python train.py --seq_len=4096 --doc_mask=true --dataset="wikipedia_en"
Each number is 500 + 25 x the weight over the matrix's rms, rounded and kept within 0 to 999. Layers, rows and columns count from 0. Numbers have three digits each.

# up: layer 4 MLP up, 2048x768, rms 0.0651, rows 1827-1836, columns 96-191
# down: layer 4 MLP down (transposed), 2048x768, rms 0.0626, rows 1827-1835, columns 96-191
# gate: layer 4 MLP gate, 2048x768, rms 0.0638, rows 1828-1836, columns 96-191
up1827:526481539516498483490514458466519481508511494522503489494519502527483464527509538529492535501466519492485555472464515419552522525483471512459498502538510479501464533508472544518485483444475530501495475525523468523490494531487486498465526495539519460496511480531510517500453499484491492446
down1827:488527511484469519467516537455453522539508503526519493534490494533522528486501525512504524555490482562531493467465561458476502499471489495510489528521524542509479526513499511512505495478506515523507512532510509504448463498522506500482524534465495528524533428521500531515502487461486554503
gate1828:496533465451510548466529478468517495506511509521484501507511504493536479490526546515485518506502468466467518490458534486496517480478467501471561519446540527499513509495505516551503522513441501480537495532521483506487517526476488546496501486491549525487492481481516507523491479465505494521
up1828:473495475554483530480497512485513501480477542491499492509447487520514532504494498494495498490486499470497510472482517497483495466484549507517516492541536461493569505498488532569481521501508508484518493521463481504487523516500475537517465462507508510507525510482459490493472458481478471520
down1828:536495496465458499547524442503501440506461475513524472546492500494502464547534485461486509536466436508477486521482486476527507527476498482541515545515455513500518480520499488490509468483481517499495533492486498493515478482520519509483483434495446455530460509543504490474500457496474500560
gate1829:456506496471516452490486472490474508515503476459490492472531526488464513488508489487533481458487509509497490533545540483550476477468504538511487468514531473481514476461512490517482557556468448534530499514499532522546506531506471525493482458482485566514520454463513527506495461519539565492
up1829:498495483491520501493516543503504544527520465446449513513481509518487549509460529470493492474447497501491502519482531489452465516489535514497548477500497524503503498486488497497445499524511523528556516508484475507482515533485485496447500521489473551480503464542458504459525508510492491497
down1829:467502489507494456485511537545512498512482514503487522496469505501482494530470476518435535548495501499466450508475493518549514504469462488494452478569474503525495464535465573504548492517449539509515477504474513518508488531510510472482483503517483532463528500515485567490495504499483491444
gate1830:500542503506477483489555503488534477503504483484499496499509538528540522514496487450518527520546534539477536510476516540509440546512496500494484478496460529513457511475482550544506513493520477487561534533475503525511475476546522482483458511496514512496447539464497497472551509553501474476
up1830:508482511507471501534488500501518511487574552546491490502470496495476448498594533511529552464526430481482478477530474458487490551450447485485485486497462468507468519498478494470508492475507525521470481514512493518499528470501526538524502492502482521543531453517487505483530502527458520494
down1830:513469508544506489499513512510503534497488490520501473555469487532540474503512523480516531508505448514494474454545493498517518515508508501561497531537517477505515502481486487495516492467511503492472495475504503487470478529471474475480501497502503503468493496503387510528473516499518492482
gate1831:512521557465483483485537563487556473482475518515459503499476526565530497469504485482455516526472493562507501502506523490539509504488499512470545512510484531504497448506501564550476487479495481486517465517448481530571525475499510479524556521489532538464490451480514515462454502452515524534
up1831:533470433510478496447462585532511541470481504548528524515497508532496486536480561500555492454535550565550460505490487528524472511494487476476523499531477488506538470551509524501491511484489516448493477512485528509470438527482499490516487491514477484428484525496501542453494475469463506521
down1831:519526486510515535573497478463508477508548529508504483494525552520533481498482531476524475558496439497468479506472494473470499541508525475480524472502475510484465488443528484505512542494479498509467536516511536512505510489496497524499476507511477535491489491519530517518494555494517503518
gate1832:483495500495476466538519507524485523510501473518490514489544508488475485522472484514497511499469528497486495517477525554505532466508538519485474493474525499476456473475501498492533506489448486488496490476547502464510526515466517477516528524519501495495514499474469483506519458512512518526
up1832:525505501516480478500560500453496510483468494547486535530495580516499442442550530533470463521511496542536531494450509475509477471530540501510453512499522509505510495504460494449513503517498517481508464539485527518520502477509512466487454491504441494485478454490531512493511483498499513487
down1832:468525470496528502466491527498508498510498522507494527479540484503460451457533514475450526536478477498445483519499511501504512462525453464530514511544496525519525471542500486522491486483481502505496523512503487504488497469496496484513470510472494519523540473507568490544488492503515523588
gate1833:485515496531500506513522490525494517505492532512505506490512514522514487475523512499519508488525489509495480471514510490492520564509499464540501516469489505505532519483504535516525499508518528501483496547495500466533549524549488479492493475524494549471486498504469490503495515521505521484
up1833:475534484511518490490482503563517561545454465444479505521483467484520514506483469520489489495508499487478464490512490508481541559518466477493488540482475468473517455467528521516516506510523470465452509521534531515514572475492483498510529478497495548455477503505444499522471480509514515493
down1833:475555501466496503488475474547472535509459500496482484514549514475496496498534489508506511554494490462516538478506475491499523550518502508515492429487483487476490513514546520479486516476546487487555522468458522479529505494455458473539528497521493494536465516467451483472453480547510479496
gate1834:530486495516501536499496489487498460516509451535486499515512506491480501510491477531524523451498450510488499448493524497463485500503565512493500525515513489460491498500501525490482494535463482511516528497487474545541533508530470492522492515505504497478517500460491478498505498519526486476
up1834:480491501532465520479492502503481534543505490530496495511496495504482516497480499531490522478478512493503471457471490480544462526466546545515545501495512468504482496465504489417517477491478508463570475498525426499533501498502527527470488523553514472502516482465511526480453521504486537519
down1834:485467484503496494518497523483472506501501495527516543507473474486515452481484490487517506499485520480490499487493501502524487498498466463510521495496510481498527488500487543483537524483503497506532499497513486504516515491499482501527501520527472520488493532506514513480513508469519493471
gate1835:455515477537505503500493442502511486551485500511444471488488490537468532446531529490480551544469475463464474520519517512503505529505517486466446470526497503453489507493486475504551478469461510466497530458503538546483509516503516519458502534530485478480519475480512468528462461516504527506
up1835:471494473453520505493496499485466484485503492469524510475477490469510463490513489514502446513521498474486483538466504518474481500513477517467478526508455491517506481479551493508493497509501458483482518441481517520489493508510492542493415522498491510522495500493505466503538491501446528458
down1835:483527490520553472539532527526482519549539504495468498510503512452489497501509485521475548507484509497510555495509480509498521487497504526472512487522548542463566519471526484457510539518517528496525514503491500471539507535497522489483486484514503481518520466446471472479480500501579533502
gate1836:495515503471481518496503496490528504532496497490514508515460546478499488509471543540521500483529499489515486496515477539464529559507478496491539466559533500532521478503499497478490517499494497492453451535485488475478503476483508568475538513473515491480505546512498511486517492505455548504
up1836:487525481467484514482493544480509526508532520512516524507517520541505471519443508491509532495513546490503506516521540510518460488519474535492479497479530516519512489485494499504454516512496529480494537462495495461488505466518515496506508479498504527500518527518486498495490514492486518470